config.yaml
vocab_size: 8192
activation: "gelu"
bias: "none"
tie_embeddings: true
batch_tokens: 65536
steps: 7966
Each number is 500 + 40 x the weight over the matrix's rms, rounded and kept within 0 to 999. Layers, rows and columns count from 0. Numbers have three digits each.

# q: layer 5 attention query, 320x320, rms 0.0502, rows 0-37, columns 120-159
# k: layer 5 attention key, 320x320, rms 0.0481, rows 0-37, columns 120-159
# v: layer 5 attention value, 320x320, rms 0.0426, rows 0-31, columns 120-159
# o: layer 5 attention output (transposed), 320x320, rms 0.0432, rows 0-31, columns 120-159
q0:496488452486536527540566518495467528544458514474552433510464518498574433527519542491510470483534518576487432451561477465
k0:445520529504495474499504532518510495478540473499496486498488470450509496498512461512544449550531472550497495484537490490
q1:539533508512561543514454518507489506546503410508507631419418546431492569586551517538450479553508484535577502487477486500
k1:556454435478524524470473495497508492487447513486498554460460502523512590610474533515504520522537519532564513482490491526
q2:440549561447439524530517513453459480455474454564518484427493484487409435543490512566448445513423461510542500487511479507
k2:507545547523518515558554438527528486457551524456458533507443521479463449565514500596502422475440478509513476476508497484
q3:483439527502439431515448506515562476531452493488518417557500535519509520471506468478518484501524542525504436503479504490
k3:491391571495430474484449503518513491528509495508477464502514548515532488455514528489463518487544550503517445509511487460
q4:493538468481465540506529455502467438524557507421572548595474474485500478490494513499519484484430541558511451558509478505
k4:521517454523517554472551497474505470474560542469565522533434472504456408509444535480520460479409500516563511510456500445
q5:516548483551507531434443480532578426506584526488505495470515471594532429491479498502541533482424510462506463505550464574
k5:472534527475438503488474498486557486475500534542467513441495496569497436466513532527445520466403536480522476516513527480
q6:449548524481473488502496547505462524544487503484548519458487517488545494519504558518439537500421477432496525550554606488
k6:353521475477468474443415497548524575493445515504492519476463413471562528497430535521527506461482534454462499508533574530
q7:494464535595498482470490435525457567519458473462569551533502464513518515561457591516483545426503480455503488438446558499
k7:529494523591494504527460447539492558510473531501517500574502458498541534464497577494464555438472471473520501428480462471
q8:491417486503492475502453504535472458492509575456539459464390457538550550503530508402542431558446491405460493583512494439
k8:510453532459459497473488481467476504467495502464540469487461510527572506538532504496519484615494566453454481597530495521
q9:487471513433473418522511454526385462512451594483540538465471506473402509477482535529430450467518489544522485450559544550
k9:507461546475494441497501477461489537496531498507521533438368578489447476520486475557472419438473510514571486512500525519
q10:459436511454465415475524533406537414438482460536554518513511545511499507457488500449530497518537502572500456505553519525
k10:522457540509522409501520486475521431497510469505488520479464559462505510479579487485505433502499481556518463536592503512
q11:453547481459477448451509491438525572484545527541459523534509489436521388527491481459527478482457468446503462510507537558
k11:498530486436512426508541527490501505524493537460530523519534466468498479531480483530481531440489516531506568476557580526
q12:415519564478492524472433525465468541473510540472441496506480445493501485492488553513489498499503467526413524554548450547
k12:510524502498500517425509482527480474418425492522492533440468458511500455541402498485496517523571549503421550550506475552
q13:485480543500530550525484504460495486514454468468472461521503534509479458502536524459467493456477469525515495526497510501
k13:464525546478526554498501605551458479488470497462484505476468516511471520540497465520471503525513504520511555529494518497
q14:524513478571531483452557538510512520491495532473488454529551477516503431435450460514532466522382517475530513480480446413
k14:476514477548490489480498487483516532493553513509483471542518595509483428484502459493529483530404523484533494547499484458
q15:492510408489474482552525480488497465520418482546555504560493520489480539490478438553494419489493483471490489562494542525
k15:391559415505479498554559448515485474543528501490578486527531494549468477482546435537501475442510455544529516507496519498
q16:521553509516570507507511509494482563536506499575493520485542523430450489540502470515485477453573521455483541479507486576
k16:529539522511544483536508496463503495510516468497422496467514513446397487502518441524476501507589510508436525490519530582
q17:476525453518507482420519486541527454546490486502508495469488415526476507526448488544532571446411489449484457530547495469
k17:463575510529536500523494505567505438557444511523460469513502439493457485456474520555491508518462489471471498523482497493
q18:508490533498492530515507534539501472512447436509461466482515486557439521491485520528422509558539497490494484532506487515
k18:515428471501437626503483536601547472525509475477495500533438516545450514498492472498479538536489454489483489483507539594
q19:498513521439544487518525463418420501545499502439481424502562503486532481477528534561512485488522521491505449464548455498
k19:511472534460529499486501511494431497547503434525435496499501469467488533497484438543542484517512546503471479503511488463
q20:538491517517496444550442459488443567521475489520539546488477532505516523502507515566444524488544496574500533484451457447
k20:487502475483479459476476483481528590566520474587501531481490498476524488450499511530541479508563497516496521497461453449
q21:551510493542525556531486546512547544520474493454460465448513570481485473407484424514487514531518497521526472472479472438
k21:543458503492496549453471527473479519516501491527485464476485537463480492413473527499563528591553524496507483469506456477
q22:454464473500500526493494526471484496519463510527536510443508506460514483437456533534497534549454562481528490479501366503
k22:424489498483510472532512541494490533536551465483489521453492525471491487455551489501526502575480552498522447524494453536
q23:516509455557560439539505536469503549445483540497549494493574514500545499456481476511529487520490520532527554475418466416
k23:496433506538493464541513520530439568443477470496506517536554548485511497454541512492487519531551492547494501505493470450
q24:517487576553561519539534530501508512471491523530494524439480538502490407524474513539463456476513511514480509538469520530
k24:532398589501516440523528488430492492468505488495494477465473531489416432541523502533480445503564520511514492507470488504
q25:472516483490475495501470568434542479528497492566581517494585517484507436419515466578406455557458471456532542495453465490
k25:460490504509456501464502513466526541579534531523526519539550492504516515495478510612479490568527448454535549471447505490
q26:559600523515453492469524461487414573446427510520511473470516482441467470564504475502499542486523464505478535502508581504
k26:572551507543530533472554557483402516507426458561460515553517472470471463540448388562508538458536457527428544474559478472
q27:530479540473464474463486466543484500463475461510514496516496530477395562505515452515489497510499493486495469494504536441
k27:546455534544500513505495493524458472537477501447478464518473524440419524533470435495529499493503472463498481422491486503
q28:513501483515493507457529417529515477480556554468430459529490537517499449461444531537548540470489539464494445520425533454
k28:552527494463538520533471509519481376400511570538515495516556495531483481474478485454508504488575613558536493510504473522
q29:467516525479480486499597428490503515553539535477476473527508508521465466447406446497487451470505449430456445491527563433
k29:493565505501509509544565484447494453474518505534488453534501498498399441497430489532487454462496513435481463413434518413
q30:504540519455570481480518545495430507518503433464483597528538482467472511481520557499543512460597491470434509529573437483
k30:482508495482565487547507529514480484518445469527445543560531454476524538506468512460435500514527484483489534499526545488
q31:427446487450540515504512543505528484520483386465478461477496524495599483494504550503494449506468547539548458536516491446
k31:449486537547550504434454550561470503463482475470515485506541460476525499487501507460544456481480529584512438506562528440
v0:482489490531552551586513571457531516524466492511560572538437472463461511494491472472551492509550436495564517463538500530
o0:511518521427470501460525403588509532524570496503487508497523501489483473485478509531537524483519537548445489486537565460
v1:481498473468498513483464494531525489540501473526459578525527477589569463498493448452471507479509465505508474447599524423
o1:519503493486464478480462485528522514509443527489491491468434521499434504526523538514492532505457510501497512447448469576
v2:515531496474482504510473520450500539519469534522508537478501469481511497544490547497513528454549496489444514442400482459
o2:434493538493506488487547512505465498462492498445528540490538567460510504465543542551502523481458526458527523528468476490
v3:459467507498421534570459562534433481450412498570510497574538552507469451486491573535499541513527424499447513479558505500
o3:461488454483511482438447493499475497513502463459570541483479443524475503481525513522457468511442596534521488530485515460
v4:536521463534633504478523546538532417510552500513529571505510536498490502497504493478517488500454484551550489423537484490
o4:450490494514462480596488489483544534499488437499556505464474473526578431461478513523477457488508532464526473538466493481
v5:550492552458531525491465516412513519476489578481488538510489534495489518479517520521528538542536497562492530434485497521
o5:500426504465462460488500470481486489520446501511489526480453408475599477448495498470457528486557529440520483509550480448
v6:488493455517453515463515496502512523515548562500474460489487450528477406519470531468519465496546546471514516566492523515
o6:560501477534569543520475482522551449542494506559485498521532501510535522478495498543512476508476498507456488435538471462
v7:525528503496506530522519446477514445456486404458444522518494493453509517501492504547477525489514477536508458534490468508
o7:494496513467499511521516504506495493449510570471471551448471512521517479560481525445504485460516510550550494502498471496
v8:481501487530477557531472455569528525494517510456541574498507495499482546462499556458497545508532509441458461452545483536
o8:548417550489505474407467496488444509490471517460498464559490451493494513533572502451520425543543539458499525500452562438
v9:476477480527504500468475444517452528484471515525501583491492438485500475492412531472418519477488494517496467483488501496
o9:463543544499460521537473561464546417532483458442557507583479517494480538433501494566546485537486458473528531530494450487
v10:534521493493525514453505508435574451506526421478550567503562503503520552463555416482522504547412522572521433474556506466
o10:452493464519539548494515447560456510497535627468580487541485446515499478498478540515451504479550509510521478454405512500
v11:513535547482508490549519498514515528456523484524488561464511511483521516570548471509533501527422440534524483485541425512
o11:505466525446544523540507523489504474526480495455504474532440516493539438536466539471528483466492586512468546543548568460
v12:492493504456540479454472479449503535517502471587525562561421533516512497461572597458538496492476453528460464485445486497
o12:458515524535454566470539505531451518457447466470482403478505489483503500446492498479449465503533586542592467571569477519
v13:500481463519448493438519454537519555489454509497517453487475451485566497529529498499513534511483533520451448483454506506
o13:490493514505577466516462530533537462505498487535493487490577471481522546511505496504541461512470484494471483500560528484
v14:466520496452488493438514479454528541517492548404530511543522531486574583543507494430473456523536500485469435519514539482
o14:486517536497457509485449493524524475458459529576457441452436521507456505448512482535434482508458493521516554504526502517
v15:454506511526572522508458523520490493509483457499475573581542534544515520508468480460493457530500514538488539512515374492
o15:499491535440477530487545473505474475491512486467512530489496446525425490487438530501502469492486481519496570545505512549
v16:552514540503461508461447589531540496498555508487509506501558490481562415450536555469485521455553532475504553496520514512
o16:500481450460541506476474471505484455522480503516502556551468493546529535472476476557517497546503502521514484491527528481
v17:547515527469558484457497553483538474500470488516512468524498516528508493411604450512506496556479444501548483512462485496
o17:472578503518523527466517498579554497474484495527542478475526464532484518517440483558498484447511493465484511543519494499
v18:514464477472481522499517524523508534495485466483496524486520485492478447525482562491535446475515444459454536455485484479
o18:479458519465541514512507506502465503512533525464477469510481536488543484521556474507468452527456485547478518524495521551
v19:477489512505536546470497484532461430492513469448533501478552556473509553502515492505462573540462550482525506478577432499
o19:511421452471420520545489505464489509500511469462474595486381451533539481456499475498468494505561540523449531522454566472
v20:476495502509481544476520482503488535468574432490507465468575567504461478484448513521533513530543490516494503574553504497
o20:525548473447524501495515474498475510499512603499485473488524510462571559482503454492476500449516534536523531467453505537
v21:481486486492525504450579529502526456489468530487574464526505472535484441512506483519529493537455524459486497548499461518
o21:481495486510495506534475485486478491500526483545466505544509553491533542528482501492483488516474499479499518462497584440
v22:467538495541521542470609525460507523477543482472496421520521549527510488478525528437542527544459598445473468556443522503
o22:534466582461523474477500489512487482502438498457487543489461466472541534588485451483497488514529481549496611474510506512
v23:484496443482487531475489563543513558499500520457506465543519516420577494525443538527517513467515549538520544475538513547
o23:518468501458519495473481457499452483469520454549545533546494467497518470475488531515519485532462458535499494512468466434
v24:502495506559506497592559390555499489506446502427509481580514512470489484503404490488497512467494425486471529537511518420
o24:502499562502593480421514503484530496522591475576505596500552469519478520533519522503506552461572418502477478417489470511
v25:506502468498553531492475541517506479496407508523474469462534521537550534490540491501488467504476540588502424488511532532
o25:497489507511515472464437521524501481510494511545547571548480479478480489540484548492534505470526487552464488518554495543
v26:502489519470442484537464456505454526510471501513470563445466570487434524523522542529474526491534474522507533538485533474
o26:403471448555548524534487526504528484485489457494495510552558475459538495470552490487508599496506526572490547528472444482
v27:529503462528563525442379436499464485552438482506591503442480521513485568473465477531527527531517484458476594560511473456
o27:521530487476490507486488476512503597513501549496442481455505484554545512522561527501515511489520463492542509526477480530
v28:505522485468516515465457501511461429508509526522476473518562528461522515487571535520479495510539546518457462537482579495
o28:507473435523538504489480479543472526464470539436454496466498501523469601478477504477426508553509476525468512464456443479
v29:499489418511552493477444513497490562480417450505494614554513471511531581515546482518483497490506504520461440518481549499
o29:538482506522465509569495450521532496571566561520553508425521502538489465514396511534495515505460464504516481545515555487
v30:525491519463469547494507520618541482483533559534487466532435521541478471458497561502511526452548465499471490461534432431
o30:540493452554491486475510494458470538456490466518407539491538516536509513535474503493504453494475512459508524530517468519
v31:460546476469493529443476507390504505548533526513504400484535463397496471491532508500500541512533480482541525496527498560
o31:585469489477495503471471495587500513438422532461489568579452491525485602487562511461516478466451517539486521468509493437
q32:464485427520539564573620552517518490541469518536479500550518511483474424507525507493550423436560494550463506518486506541
k32:463564454486549513529561517519516429464496510533483529503488548491505410502472479458534453415506497502489503534521463486
q33:510582463614465579469464478514498449449530501514550508462475487548530526522543398528550588499455488465468501486448453474
k33:519545505564439536498527493550545482492555478537494544453498501552523519495545473557510584511471519482433512454427456524
q34:487518500459441512455464454535429461533499471458576532469543466520489548513491542532503579531499476483569469487474432531
k34:496553467469494506498475498528497469534510486476509562481505497469478553476498529555488506447438476472577508494499535500
q35:533543472416516533539550508500478452540567503498415476508595502519534499534461504497494467499518522476496564530478519545
k35:529577471449569547495538471483478488575517497463456492522549466530521503552410509509500483459471499483479541480484515496
q36:462453559446469448477468458558518404512473432556528505471450485508537511467510499492471464544506513487612385503497548494
k36:457441590484511484496471515561530416574530470515497478495469476546514525417546477485505463503407485511548429492475562500
q37:493538504446584528498508531520454469511544467573463510476502482486451523549499558553452548512515554547511561469503560422
k37:519424512497496514507476488502533480525490465524460488487402499534443558543473478614525503511506487510514476468486598473